python train.py --bias="none" --lr_head=0.00812 --warmup_steps=507
Each number is 50 + 10 x the weight over its row's rms, rounded and kept within 0 to 99. Layers, rows and columns count from 0. The size before them is the row's rms in percent of the matrix's.

# q: layer 9 attention query, 64x64, rms 0.177, rows 0-31, columns 0-63
# k: layer 9 attention key, 64x64, rms 0.178, rows 0-31, columns 0-63
# v: layer 9 attention value, 64x64, rms 0.175, rows 0-20, columns 0-63
# o: layer 9 attention output (transposed), 64x64, rms 0.565, rows 0-19, columns 0-63
q0 116:37 55 39 48 43 55 59 50 53 60 52 50 48 66 49 39 52 52 40 54 50 46 26 36 40 69 35 57 61 60 31 54 45 43 39 53 63 56 42 48 50 60 57 38 36 50 55 65 66 37 55 61 60 42 43 55 45 35 53 51 36 74 60 50
k0 026:41 68 47 73 43 41 51 52 55 62 42 36 30 64 44 55 50 54 39 44 36 34 49 49 31 38 42 52 44 61 47 40 46 53 54 39 49 70 58 36 52 54 70 42 47 55 55 70 55 52 61 56 53 52 44 58 44 50 72 54 48 60 60 47
q1 073:56 54 61 50 68 57 49 32 67 50 52 59 49 41 55 49 60 40 50 55 52 57 56 72 50 42 47 40 27 43 57 51 42 52 47 38 47 63 56 65 59 47 56 47 62 30 37 40 46 60 46 38 47 66 56 53 40 55 44 58 60 28 32 57
k1 024:64 50 45 39 59 55 46 70 53 51 46 61 43 62 54 46 41 43 39 44 43 39 57 50 67 52 50 43 78 57 63 48 34 36 58 61 53 40 48 54 56 69 54 37 42 59 52 62 48 48 64 38 56 35 59 49 52 56 76 54 62 40 46 45
q2 037:42 44 63 49 56 69 63 43 64 42 45 56 45 41 42 60 53 42 34 52 48 69 60 54 62 20 61 37 57 53 71 33 57 42 52 37 41 32 50 58 60 52 51 56 49 47 53 55 44 57 48 45 35 56 51 51 39 54 48 42 65 48 36 56
k2 074:49 34 55 45 46 59 49 39 44 44 61 44 71 47 38 51 62 49 58 46 63 59 44 49 37 65 48 47 63 53 38 65 46 60 53 48 59 47 57 43 50 42 30 74 51 31 35 43 38 56 40 65 50 50 50 56 48 38 41 38 37 36 41 67
q3 038:60 59 48 53 41 36 45 55 54 54 30 43 20 40 49 55 28 64 43 55 38 54 61 42 53 50 59 55 41 45 48 55 48 49 46 70 41 50 66 36 57 33 53 43 45 55 54 60 54 43 60 50 46 32 44 40 60 51 47 50 40 57 76 52
k3 064:45 68 42 58 57 33 68 43 55 52 53 41 58 53 37 41 71 37 48 51 59 48 38 53 48 50 54 49 63 60 46 55 56 40 51 47 53 52 45 55 50 85 68 49 50 47 41 56 58 49 45 51 55 61 45 67 37 36 57 45 62 54 27 42
q4 083:50 48 57 48 52 61 43 52 58 43 53 58 60 40 60 44 58 43 67 50 57 58 50 61 34 40 49 41 48 50 56 52 42 59 61 53 53 59 49 59 47 64 52 63 56 37 26 39 48 63 47 46 34 78 49 52 51 53 43 50 71 37 30 27
k4 060:49 40 51 46 41 51 42 48 47 38 38 42 61 37 39 56 53 63 49 58 50 74 53 68 45 60 51 53 34 35 57 46 48 49 54 49 40 56 48 66 48 19 44 63 46 46 37 47 47 45 34 43 42 47 51 41 67 57 46 58 44 52 75 58
q5 057:47 33 50 47 56 57 60 57 53 34 51 52 55 44 50 57 52 38 48 45 61 49 68 69 59 43 39 19 39 57 64 36 60 50 47 40 43 46 57 64 46 46 54 63 46 36 38 45 50 48 41 46 55 70 56 58 31 48 45 50 60 45 37 34
k5 061:34 54 60 59 59 51 43 51 43 39 54 29 67 60 52 43 46 57 56 57 52 65 31 52 39 57 55 54 39 51 50 50 37 49 37 39 43 47 39 46 53 47 50 58 46 46 20 40 31 40 44 56 37 61 62 40 60 46 67 59 60 37 50 59
q6 060:54 27 61 47 46 58 50 55 48 45 45 55 67 54 57 50 57 49 60 54 53 52 54 62 35 51 45 40 54 62 55 62 36 47 46 57 56 48 46 56 52 52 57 56 52 43 48 41 45 76 46 55 38 83 47 65 31 49 40 51 61 35 30 37
k6 081:51 43 52 59 56 64 49 40 50 40 45 48 55 58 48 57 56 47 47 43 46 53 46 64 38 21 81 37 50 58 64 64 35 52 37 42 48 50 54 57 56 66 55 48 46 51 45 35 49 52 37 57 55 48 56 54 60 50 56 54 57 36 19 58
q7 067:65 56 49 65 59 31 48 53 61 55 48 43 42 53 36 43 38 69 50 45 33 50 41 34 68 61 44 43 45 47 48 39 62 43 52 64 36 41 54 38 56 29 46 45 46 58 58 66 36 40 40 53 57 32 43 48 47 45 54 44 35 44 60 59
k7 071:62 64 44 34 39 55 57 65 45 60 56 42 47 57 52 51 58 57 44 50 53 44 50 33 48 62 39 50 74 54 33 41 59 53 39 52 61 55 49 37 45 59 31 59 48 60 50 53 57 44 71 42 61 49 52 64 36 41 42 54 38 62 71 42
q8 067:60 43 51 67 60 39 63 55 47 51 50 41 32 45 44 41 48 66 46 46 31 38 40 33 69 69 53 51 45 45 36 37 58 56 44 58 53 50 48 62 49 44 60 41 52 69 52 55 65 37 49 64 56 47 37 51 37 48 46 59 25 53 50 53
k8 074:57 54 47 37 31 55 45 53 42 63 48 43 40 49 40 72 27 53 48 52 54 48 52 40 51 64 47 59 62 63 43 38 57 37 64 51 46 41 47 53 60 48 27 58 45 49 43 71 55 42 72 46 60 47 56 52 51 47 49 52 44 55 79 53
q9 061:65 39 58 61 60 49 44 56 53 50 53 46 34 51 40 37 59 63 69 39 44 58 64 39 58 48 54 51 49 51 44 53 45 62 62 42 43 43 53 44 44 47 51 53 42 58 55 41 54 52 39 56 35 74 55 44 52 56 51 71 65 25 28 35
k9 067:35 50 70 47 58 43 42 49 56 50 51 43 42 39 47 47 52 53 71 54 46 64 48 41 43 46 44 53 38 41 59 39 63 44 60 41 29 43 37 49 46 46 44 61 76 58 45 64 56 55 47 37 37 36 60 52 42 67 47 54 61 42 75 52
q10 079:43 57 49 63 49 33 52 58 60 55 58 31 35 43 38 49 63 58 68 48 48 42 41 55 57 54 49 56 45 29 48 38 69 43 44 56 54 65 54 33 65 26 50 43 34 52 50 72 45 40 45 34 50 36 56 54 48 56 53 54 47 46 48 60
k10 090:52 56 47 19 44 43 45 63 51 63 47 47 41 49 60 47 49 35 50 57 42 46 54 43 63 61 38 51 54 35 51 35 59 52 65 58 56 51 60 29 40 40 46 51 45 53 63 54 44 61 66 49 39 35 35 36 31 47 46 45 50 56 63 36
q11 095:40 69 43 66 43 39 44 62 41 59 48 53 42 43 54 53 36 46 41 49 46 46 47 32 64 77 52 53 53 55 42 42 63 46 49 43 46 45 57 45 60 38 42 42 40 48 55 63 50 39 56 47 65 35 47 51 59 47 53 55 23 52 76 51
k11 066:62 56 59 46 61 73 40 48 51 53 42 46 51 44 52 54 44 47 43 58 37 63 55 57 62 49 63 56 49 61 64 63 35 42 61 56 41 54 50 47 53 50 28 62 53 44 48 70 38 47 62 50 54 48 42 58 58 61 67 51 75 39 40 71
q12 106:55 47 42 68 67 30 60 67 52 51 47 53 40 48 59 44 62 55 53 55 52 62 41 51 67 57 47 50 35 26 32 43 73 44 38 42 45 49 55 57 38 36 49 53 40 52 45 70 50 29 54 50 58 46 49 46 45 44 36 54 41 49 50 58
k12 087:46 62 56 29 61 69 41 51 52 53 41 42 49 43 48 53 47 54 54 56 48 58 46 57 57 47 69 47 46 33 56 48 49 64 71 50 31 45 56 46 57 48 34 67 62 44 38 57 48 44 57 46 50 35 54 49 58 74 55 41 75 36 55 53
q13 068:60 50 52 27 64 66 44 50 53 45 40 57 41 47 49 42 62 59 61 53 56 62 51 60 43 28 49 54 44 57 48 53 49 53 45 50 42 46 49 60 44 66 45 49 58 41 39 36 67 52 61 65 35 72 74 48 71 55 44 51 59 51 49 37
k13 131:55 47 61 45 55 62 44 41 53 38 55 50 54 48 49 48 51 67 60 41 50 57 53 69 39 36 67 47 37 49 58 61 43 62 37 51 41 49 40 61 61 48 45 67 62 38 30 47 49 58 36 57 57 63 59 44 71 64 55 52 69 43 33 55
q14 160:58 39 51 50 57 54 46 36 49 47 59 45 48 46 40 55 48 54 43 44 43 54 57 62 35 25 57 59 46 51 67 68 25 49 49 68 40 43 47 62 50 45 49 73 57 56 46 48 50 68 41 42 34 62 52 59 44 65 63 60 62 48 39 57
k14 108:48 38 42 64 40 53 40 29 40 53 44 61 56 52 41 48 47 68 55 41 45 59 58 55 37 26 53 39 48 47 45 51 29 44 58 61 53 50 32 57 60 48 45 66 61 65 53 58 54 53 43 44 32 59 52 57 32 51 57 57 64 52 33 59
q15 105:34 46 62 36 71 43 61 46 57 42 59 43 37 68 51 57 59 68 39 48 40 44 52 53 42 47 52 59 44 62 40 50 53 48 41 51 54 34 21 54 38 58 61 48 39 67 63 50 65 50 66 58 44 51 48 60 40 62 42 40 48 56 53 48
k15 097:53 38 62 61 36 27 50 49 57 55 60 58 37 67 61 55 48 54 57 57 41 54 34 41 25 45 47 60 50 48 49 36 49 53 29 57 61 53 33 44 36 47 49 42 45 60 48 52 56 56 54 51 52 69 50 43 36 57 52 43 29 45 54 35
q16 108:49 55 48 35 44 42 36 64 45 58 39 56 51 58 50 42 57 53 43 52 51 49 44 53 39 49 39 63 36 38 35 28 62 56 71 30 55 61 59 44 49 78 58 52 60 50 58 52 53 31 51 49 42 47 52 50 49 32 52 58 45 61 38 64
k16 123:49 65 46 58 45 37 40 65 46 49 64 54 41 64 57 37 54 47 45 44 50 36 44 47 40 51 37 45 46 28 27 38 63 62 51 43 72 57 46 49 47 71 58 58 42 63 49 38 56 58 59 52 61 42 37 42 55 31 51 57 58 61 53 48
q17 123:56 42 53 60 40 50 44 68 37 71 51 58 44 42 63 29 56 45 56 45 60 46 51 25 41 49 39 56 59 61 38 36 62 45 62 36 56 37 45 44 44 46 40 45 44 55 52 53 64 44 61 63 45 62 47 33 41 42 36 59 51 40 61 46
k17 107:56 56 55 37 60 67 34 37 43 43 54 49 54 54 65 34 55 50 46 82 51 31 45 36 50 66 43 44 48 79 44 44 60 52 57 53 52 50 43 40 41 54 39 43 52 48 30 53 49 52 55 59 46 46 52 52 59 47 44 47 59 30 53 56
q18 123:25 41 30 48 36 53 48 52 57 50 56 48 42 47 46 42 43 45 25 52 59 41 51 43 46 43 47 51 56 56 33 52 57 32 38 48 53 55 44 50 50 51 63 56 47 54 63 59 62 38 50 53 48 37 39 39 62 33 68 55 60 75 65 51
k18 135:53 48 40 70 45 39 66 47 50 54 37 48 46 50 52 57 46 47 43 72 59 47 71 37 46 49 43 43 51 48 31 52 58 49 35 45 72 50 51 54 53 54 60 43 48 68 64 49 54 46 45 42 46 58 41 37 61 28 70 53 49 70 53 42
q19 107:38 52 70 67 50 49 58 53 48 62 59 47 47 56 70 38 57 50 46 50 48 39 40 35 46 68 53 45 52 54 51 58 43 63 43 37 37 57 37 65 56 45 50 45 44 42 47 66 52 26 63 44 53 56 57 58 42 49 45 40 32 59 74 59
k19 111:59 53 70 48 58 67 50 53 49 49 60 44 49 62 69 56 49 56 54 55 49 46 37 38 64 50 51 38 63 59 62 54 54 54 56 54 51 32 57 68 51 45 23 48 49 41 25 60 50 54 60 54 45 49 55 70 33 66 46 41 45 39 54 55
q20 129:32 39 49 46 41 45 41 56 57 55 55 50 50 65 46 67 40 55 43 50 47 43 38 52 55 75 48 43 62 51 45 52 41 43 46 45 62 54 45 44 62 65 56 39 37 50 59 54 44 57 47 49 70 28 60 54 31 38 47 38 44 73 67 45
k20 133:58 52 49 49 54 46 56 54 52 53 55 42 41 68 55 65 60 51 45 57 61 45 36 35 55 74 49 63 53 40 47 65 60 39 44 51 60 64 51 51 56 49 59 37 52 62 41 44 39 51 58 42 61 39 55 66 40 29 52 48 21 57 53 33
q21 110:58 55 48 30 53 62 45 70 47 52 43 64 47 45 79 47 42 38 35 55 69 53 45 38 66 54 50 37 59 40 42 32 60 55 52 42 59 46 62 54 31 38 37 57 61 45 52 54 28 50 51 46 50 51 49 51 46 55 42 55 35 52 55 47
k21 114:45 46 37 25 49 60 47 52 51 48 22 67 47 47 61 52 41 52 41 42 60 30 41 58 64 58 59 48 46 57 50 61 58 65 56 51 31 45 62 57 52 43 61 53 49 44 72 60 51 51 57 62 41 60 69 45 44 51 44 41 47 48 50 61
q22 123:49 53 55 81 56 46 49 50 60 55 54 68 45 61 67 50 45 42 48 43 52 44 53 32 47 55 50 40 46 54 52 43 41 63 54 47 34 59 38 67 53 51 55 51 50 38 50 54 69 57 38 47 44 37 63 61 76 52 70 65 58 50 53 52
k22 118:63 59 51 86 61 56 56 43 57 55 62 48 44 67 61 55 50 48 58 53 51 54 54 36 43 54 29 35 53 60 55 52 46 68 47 39 43 53 38 52 47 65 28 68 45 43 50 70 57 52 48 56 62 45 51 59 53 52 59 56 53 52 45 54
q23 113:41 52 55 56 53 41 56 47 56 44 48 42 40 25 47 38 60 61 46 41 52 57 57 58 51 60 47 49 42 66 45 45 53 40 52 40 46 35 53 67 44 24 23 62 47 62 70 42 35 58 58 64 39 55 44 42 54 40 48 53 53 57 60 38
k23 126:52 45 53 45 56 39 58 36 67 38 47 61 51 40 65 48 45 62 61 48 44 47 35 41 52 83 44 38 45 64 54 46 66 47 37 53 55 49 58 50 37 65 55 42 52 68 48 50 40 59 41 38 39 59 49 53 53 40 56 57 34 64 63 43
q24 111:46 41 65 69 43 52 43 34 42 50 54 45 44 67 39 49 50 57 66 48 51 55 61 38 56 62 43 42 47 55 31 69 50 51 47 47 66 23 39 39 50 53 47 46 23 63 39 54 53 59 33 57 46 49 50 39 58 54 56 52 58 56 54 52
k24 104:60 48 76 73 70 35 63 30 49 54 58 50 59 74 37 46 54 43 50 63 58 52 43 41 56 52 57 63 34 54 61 51 59 46 55 59 40 54 42 57 34 55 57 45 53 55 52 49 47 46 41 47 48 50 43 56 66 50 47 41 31 39 48 48
q25 114:55 24 46 51 60 43 43 64 28 50 47 58 46 31 49 47 48 50 31 59 44 53 55 63 60 55 58 33 54 48 48 43 45 45 47 33 55 54 63 48 53 44 41 57 62 35 41 39 44 65 45 42 49 40 56 55 24 46 40 46 41 47 31 54
k25 120:47 53 60 17 43 64 35 44 35 44 34 58 40 50 51 70 41 47 44 53 47 49 54 70 56 57 73 56 54 44 53 50 43 45 53 45 37 47 63 48 52 52 39 49 67 55 51 56 33 47 55 48 42 48 51 58 31 53 54 66 51 55 33 45
q26 110:46 59 44 55 54 45 57 62 43 40 57 50 46 55 45 62 52 44 55 65 51 42 50 50 46 79 46 60 56 54 46 49 57 34 33 44 56 48 56 36 46 44 60 45 37 51 46 46 43 70 60 63 36 33 46 76 39 42 61 45 32 67 40 51
k26 128:62 51 57 37 47 55 71 56 55 36 58 44 40 51 49 54 29 46 57 54 44 49 50 49 43 76 40 49 69 42 47 54 47 47 26 45 52 45 50 48 38 70 45 37 46 39 35 42 33 44 48 48 46 43 54 74 39 49 54 60 38 48 43 46
q27 121:41 44 61 41 32 58 58 45 45 33 55 39 46 45 58 67 42 51 48 49 30 36 35 51 49 45 43 61 36 30 39 52 72 29 52 44 54 46 41 44 40 43 43 56 52 55 37 44 46 47 40 63 33 62 61 53 38 45 51 58 54 43 38 56
k27 123:42 44 57 35 49 64 56 58 35 32 52 49 54 57 51 60 43 59 59 65 33 65 40 54 46 33 60 60 24 46 45 41 48 49 52 44 43 47 49 60 43 51 61 42 66 49 67 52 35 50 56 53 71 70 46 51 47 48 45 60 56 34 52 62
q28 110:38 59 53 63 63 58 63 41 46 40 56 58 47 59 32 39 49 57 46 42 62 54 32 35 39 28 57 42 44 53 41 36 46 58 55 62 36 28 55 29 45 43 48 50 46 56 54 68 57 41 37 47 60 35 53 35 51 49 46 43 54 57 61 53
k28 099:60 58 61 59 57 50 68 49 43 69 59 41 43 58 24 36 47 54 44 47 70 62 39 32 59 45 44 49 56 48 52 56 42 58 52 44 59 37 32 46 46 35 43 44 41 35 33 55 44 39 41 46 46 45 56 55 39 37 53 39 50 56 68 53
q29 135:54 62 43 44 59 51 42 59 44 54 47 42 58 49 53 64 54 67 19 39 51 44 39 40 49 58 48 45 65 47 34 39 43 62 66 39 46 57 52 37 40 67 39 43 56 52 51 47 73 45 54 56 54 65 51 29 52 49 35 58 47 43 37 57
k29 129:49 59 50 50 56 43 36 60 26 56 55 69 43 43 41 58 57 49 48 53 42 55 50 36 37 57 55 54 37 43 53 38 43 53 67 36 34 46 59 42 51 53 37 53 53 68 65 52 73 45 40 45 58 50 55 40 61 65 47 59 47 30 33 53
q30 115:50 39 62 65 52 44 34 45 61 55 44 45 51 51 43 47 50 71 52 49 46 65 50 65 64 32 57 45 44 52 70 46 45 36 66 54 46 39 51 47 62 45 52 44 55 46 45 43 62 55 28 70 38 47 67 50 60 69 50 42 47 41 34 55
k30 112:47 63 68 69 58 39 50 56 43 50 61 42 55 51 50 34 68 45 59 59 56 53 42 56 31 46 40 45 36 47 53 37 45 46 56 32 49 49 37 33 50 60 51 53 52 60 53 65 49 55 34 46 70 51 34 72 51 51 57 46 35 45 51 39
q31 100:43 58 32 59 48 42 58 50 45 49 53 36 55 57 34 65 46 61 48 46 50 39 68 51 64 34 35 46 32 47 63 51 43 68 44 51 69 58 42 81 63 52 52 57 35 57 41 57 48 50 47 56 31 46 47 52 58 45 48 41 50 56 53 52
k31 101:63 41 46 43 38 54 55 45 41 55 76 33 63 40 39 68 51 41 58 42 54 64 55 41 50 53 56 36 43 47 63 40 57 41 51 64 56 36 52 49 67 65 47 60 54 63 34 53 53 49 38 54 37 38 59 43 55 48 63 46 49 43 66 65
v0 090:45 31 42 40 55 34 57 67 57 53 42 45 58 53 55 42 57 60 67 47 54 70 54 45 39 37 41 56 45 48 37 60 42 46 46 40 53 52 64 67 49 41 22 35 38 54 69 41 52 48 47 38 38 43 58 53 61 49 44 38 51 56 40 58
o0 041:48 57 46 29 44 42 36 54 38 64 58 41 41 62 42 33 49 43 62 57 42 44 48 59 50 31 43 43 47 61 42 41 49 55 46 47 61 50 54 43 43 53 34 39 68 43 34 27 63 56 39 66 52 28 57 45 50 42 41 43 38 59 52 50
v1 071:55 43 61 61 27 57 29 51 38 52 57 68 48 47 66 43 27 50 67 30 54 57 54 37 42 53 51 57 39 36 52 55 56 51 49 71 37 51 64 58 45 42 64 30 47 47 45 47 57 37 39 55 53 52 55 45 52 42 51 61 41 49 49 46
o1 032:60 52 44 63 59 59 66 57 50 57 36 36 50 46 73 48 61 41 61 49 67 58 56 47 61 43 39 41 52 45 69 41 57 35 68 42 51 50 51 37 61 52 53 50 45 28 50 44 69 51 46 42 43 52 56 58 63 43 47 40 29 50 60 55
v2 087:44 40 49 52 53 38 67 64 57 40 50 62 50 56 33 26 38 48 35 51 51 40 59 52 69 51 44 48 27 53 64 43 47 53 47 42 54 67 50 58 60 74 31 63 49 38 35 52 54 39 57 49 47 47 46 46 43 53 55 59 50 52 49 66
o2 042:47 50 54 63 57 50 45 34 54 57 40 52 46 51 24 64 44 40 44 36 42 67 68 50 50 41 54 40 52 49 22 29 58 40 52 42 36 56 57 52 48 43 53 58 35 64 60 45 36 39 67 33 44 49 58 52 43 50 54 48 50 51 43 47
v3 087:52 61 37 39 59 62 68 63 50 59 42 47 59 69 54 40 53 43 50 51 41 63 52 50 56 44 50 63 61 36 50 38 53 76 37 47 27 42 58 38 51 50 59 44 53 72 46 37 50 55 60 57 36 56 45 51 43 61 53 41 35 47 62 41
o3 034:48 44 33 62 41 64 46 50 37 54 45 56 62 39 34 47 60 65 33 49 51 58 56 51 34 36 44 61 48 65 50 28 59 57 47 49 40 37 52 31 52 52 37 55 56 64 39 49 52 57 29 45 46 36 45 43 54 40 44 58 54 39 46 69
v4 090:49 55 36 55 47 61 49 52 52 44 50 56 40 65 57 33 54 55 86 28 58 49 48 45 43 57 62 50 56 59 35 31 54 41 52 61 42 44 36 54 53 43 65 42 34 53 55 50 52 50 38 36 49 41 60 67 53 41 46 48 64 46 51 36
o4 034:57 60 42 44 59 61 39 68 40 49 49 42 61 55 53 47 52 56 64 62 62 36 50 31 55 56 38 42 50 28 53 53 53 63 59 54 45 65 45 38 49 57 56 35 47 32 54 52 69 48 47 68 47 46 56 44 57 37 42 46 29 36 61 57
v5 085:67 49 43 50 59 65 41 50 55 43 55 40 45 50 37 44 31 30 49 64 56 35 34 57 48 55 64 60 40 59 57 58 38 41 56 30 59 45 41 51 55 65 41 63 51 43 50 77 42 51 52 51 54 44 66 51 56 50 50 51 54 55 72 42
o5 037:48 44 53 54 47 55 45 51 61 31 70 45 49 63 42 68 55 40 36 48 56 44 49 59 43 72 43 41 47 35 39 57 28 47 47 48 45 35 49 48 42 52 65 50 21 47 68 47 35 43 57 63 47 60 47 56 49 49 60 53 55 40 47 41
v6 086:38 65 59 49 32 66 56 43 53 63 53 52 44 39 60 51 42 38 51 46 54 49 40 48 43 54 65 54 53 33 66 62 50 48 44 42 47 52 14 43 54 52 57 34 51 45 45 57 55 57 49 59 57 62 49 52 51 28 48 42 60 40 71 43
o6 032:57 49 56 50 55 46 54 30 53 37 55 43 52 55 58 44 40 46 49 57 50 64 44 27 44 81 37 54 59 69 62 57 40 37 59 50 44 52 39 50 57 53 51 62 52 43 58 51 44 47 42 59 51 73 41 43 50 36 34 58 34 42 40 60
v7 084:54 35 54 47 39 49 50 42 43 53 46 51 71 50 50 44 65 50 31 44 39 57 46 45 43 60 38 51 67 40 67 43 75 51 38 55 43 50 42 41 46 33 41 43 60 36 55 48 51 58 55 50 58 65 44 58 40 31 50 70 68 44 53 38
o7 036:50 57 54 65 37 50 38 43 61 49 37 41 47 49 61 44 57 60 34 69 53 57 48 57 51 56 66 54 45 72 49 43 69 42 57 48 50 38 55 57 74 44 43 51 70 34 55 61 38 54 51 55 62 73 52 50 55 46 40 56 51 47 66 46
v8 093:51 21 67 52 55 64 51 48 42 67 40 53 74 51 48 69 46 51 65 63 53 53 51 63 53 39 45 54 50 54 55 46 52 58 40 50 66 42 53 37 49 41 19 51 48 54 60 52 48 44 54 67 46 45 50 49 43 53 42 53 68 40 46 50
o8 037:51 50 53 46 40 42 47 62 40 55 41 40 33 56 51 51 49 34 52 51 34 54 60 49 49 43 48 57 39 47 36 58 32 52 56 73 65 44 62 36 62 49 46 28 65 55 48 36 40 62 62 41 60 67 38 57 47 45 65 53 39 53 64 49
v9 099:56 45 27 40 47 44 44 65 49 40 44 48 65 62 56 57 31 55 72 55 31 67 36 53 45 48 58 64 53 34 44 40 49 69 44 42 43 53 62 53 53 57 48 43 39 48 42 52 57 59 37 40 47 39 74 53 48 52 41 45 49 37 43 54
o9 041:63 53 28 53 44 54 38 53 47 60 53 41 53 56 41 37 60 42 61 64 49 46 70 56 57 44 27 36 49 40 51 51 49 61 44 75 53 58 47 36 49 52 54 41 42 36 33 48 54 45 24 59 40 40 51 44 66 45 60 54 49 49 50 40
v10 073:54 65 65 40 60 51 57 40 53 53 55 47 37 40 57 65 33 42 37 53 66 48 45 54 30 46 70 41 37 50 58 70 29 54 51 49 63 43 50 50 46 44 71 44 51 60 54 55 46 65 57 66 48 47 37 48 62 38 49 39 44 48 48 39
o10 031:48 51 51 27 62 43 58 41 50 41 68 65 44 48 56 44 54 50 44 41 56 55 27 47 32 68 53 65 46 62 75 61 26 53 54 48 56 37 38 56 50 41 44 70 50 54 49 52 56 51 48 48 56 47 47 53 53 39 34 60 47 57 39 55
v11 084:61 24 56 56 49 68 52 62 54 38 59 54 48 42 55 31 44 45 39 48 38 52 43 48 63 57 32 47 36 45 58 40 51 33 47 27 44 57 43 60 38 42 49 59 64 40 42 41 51 35 45 37 46 63 68 53 48 45 47 50 54 56 49 38
o11 036:46 38 51 67 37 59 31 44 63 61 41 47 44 54 50 64 37 36 51 49 58 38 59 55 57 38 53 41 52 49 43 38 66 32 46 35 42 49 38 59 43 76 58 64 30 46 56 46 46 46 61 49 53 49 64 65 52 40 53 39 49 55 60 47
v12 089:55 69 68 53 52 22 45 43 50 48 40 56 63 55 53 41 40 33 56 39 48 38 53 44 42 52 56 40 42 56 26 47 35 49 44 72 46 59 54 48 59 47 53 50 47 44 73 56 48 68 50 60 64 34 55 50 44 49 45 38 51 56 58 54
o12 029:54 64 31 56 61 58 74 52 43 48 69 46 56 43 42 57 48 47 63 55 37 49 46 43 40 71 51 42 46 46 47 60 33 57 37 67 55 42 50 43 44 40 45 39 70 53 55 41 28 43 61 54 55 46 47 45 55 45 58 53 35 63 61 39
v13 077:58 41 47 55 44 63 39 52 54 61 51 42 53 48 44 66 49 56 58 35 62 45 46 52 57 48 35 52 58 61 36 64 53 47 43 56 64 27 61 58 26 47 45 46 54 54 63 39 58 57 30 68 61 52 46 48 55 60 41 77 55 43 50 42
o13 039:57 37 54 30 37 60 46 68 51 59 49 46 41 56 66 40 73 48 51 50 68 46 47 61 50 37 73 55 43 52 64 52 45 51 62 44 71 39 49 43 53 46 54 41 60 42 61 40 47 62 53 42 46 63 52 56 46 33 56 56 39 40 64 58
v14 081:51 58 38 44 47 51 32 35 52 43 44 53 36 63 44 49 27 47 59 55 55 48 55 52 56 61 71 56 49 66 37 47 46 51 50 59 55 43 68 58 46 47 75 56 31 49 43 54 44 49 41 40 38 36 71 37 69 54 54 45 47 49 45 48
o14 032:47 55 43 27 57 57 55 72 53 48 60 43 62 47 55 57 59 55 60 55 63 53 46 50 51 48 36 37 47 14 56 51 52 61 42 54 50 48 46 38 43 57 67 42 29 37 32 63 69 45 50 55 45 44 48 55 52 54 59 53 45 43 43 40
v15 075:46 71 66 40 44 52 50 41 53 47 57 54 38 45 62 24 60 47 54 31 39 55 49 39 47 59 48 44 53 31 23 60 40 42 45 49 44 50 39 57 48 42 56 44 45 60 48 40 43 61 43 53 49 56 65 44 56 45 35 37 68 39 47 45
o15 032:49 52 45 39 56 52 51 36 54 54 60 41 41 63 52 49 32 61 69 67 48 59 31 26 43 60 39 38 62 63 69 56 49 66 47 42 56 46 32 58 36 60 52 53 55 62 42 57 55 49 40 61 48 38 42 45 52 40 46 51 34 60 50 50
v16 085:50 55 43 59 51 45 56 47 71 37 41 50 42 41 41 43 50 36 45 57 37 64 57 48 29 61 34 50 49 49 41 61 35 57 62 49 45 60 51 47 64 74 68 40 57 55 50 61 50 67 67 66 38 48 51 38 48 41 47 38 45 48 61 50
o16 035:44 46 43 57 51 53 59 48 47 34 74 54 54 54 30 46 47 40 42 74 50 56 47 34 40 48 50 51 47 65 56 40 39 60 50 41 59 60 49 56 61 36 37 63 42 49 50 57 33 37 46 63 58 42 52 53 49 33 37 47 71 61 35 58
v17 080:58 39 45 62 67 38 46 76 67 50 53 50 41 53 33 27 59 60 61 53 44 52 58 49 42 55 41 45 58 51 58 51 54 55 60 74 35 44 68 62 57 50 48 57 58 37 56 47 45 49 68 52 47 58 37 50 44 47 53 42 48 59 31 52
o17 033:36 59 62 65 52 50 51 60 47 64 47 47 46 39 38 46 62 62 44 56 54 47 55 58 47 35 76 38 49 58 40 39 52 50 64 42 45 66 52 47 55 41 32 51 41 61 52 55 66 56 56 43 61 31 49 47 48 42 40 38 79 57 53 55
v18 076:47 24 42 67 51 71 42 53 35 47 43 60 50 47 51 40 56 47 53 57 41 74 61 52 55 50 46 55 57 58 48 51 51 58 45 62 56 50 62 61 44 67 48 39 41 44 41 47 54 37 64 35 58 54 41 26 60 51 51 59 49 65 36 40
o18 031:53 46 57 57 45 43 60 62 41 58 39 42 55 56 58 56 53 33 57 63 55 55 54 51 60 13 45 46 38 46 51 38 71 55 59 35 47 49 46 47 44 49 65 34 40 36 36 38 66 53 59 45 67 55 49 54 43 42 45 42 59 47 52 60
v19 140:49 47 50 51 42 33 60 50 46 58 58 52 49 55 59 67 55 47 68 69 54 46 48 42 49 60 42 54 49 43 55 32 66 49 41 51 77 35 64 35 43 42 59 33 39 64 50 43 45 60 51 49 52 49 49 53 45 35 42 55 21 51 52 36
o19 016:57 58 36 51 55 57 48 51 46 60 36 63 52 36 70 51 54 39 51 44 43 64 52 39 45 58 50 46 37 50 61 67 51 80 53 68 52 59 48 56 60 44 41 49 59 63 40 59 31 56 52 38 50 54 42 50 73 65 59 58 58 44 51 41
v20 096:48 58 57 59 41 62 44 50 47 71 51 44 54 62 44 61 38 60 58 59 55 69 46 42 42 59 59 53 77 74 68 62 66 60 40 51 44 60 44 45 58 47 58 39 55 42 52 59 56 53 46 50 45 49 46 69 46 35 47 55 63 57 62 58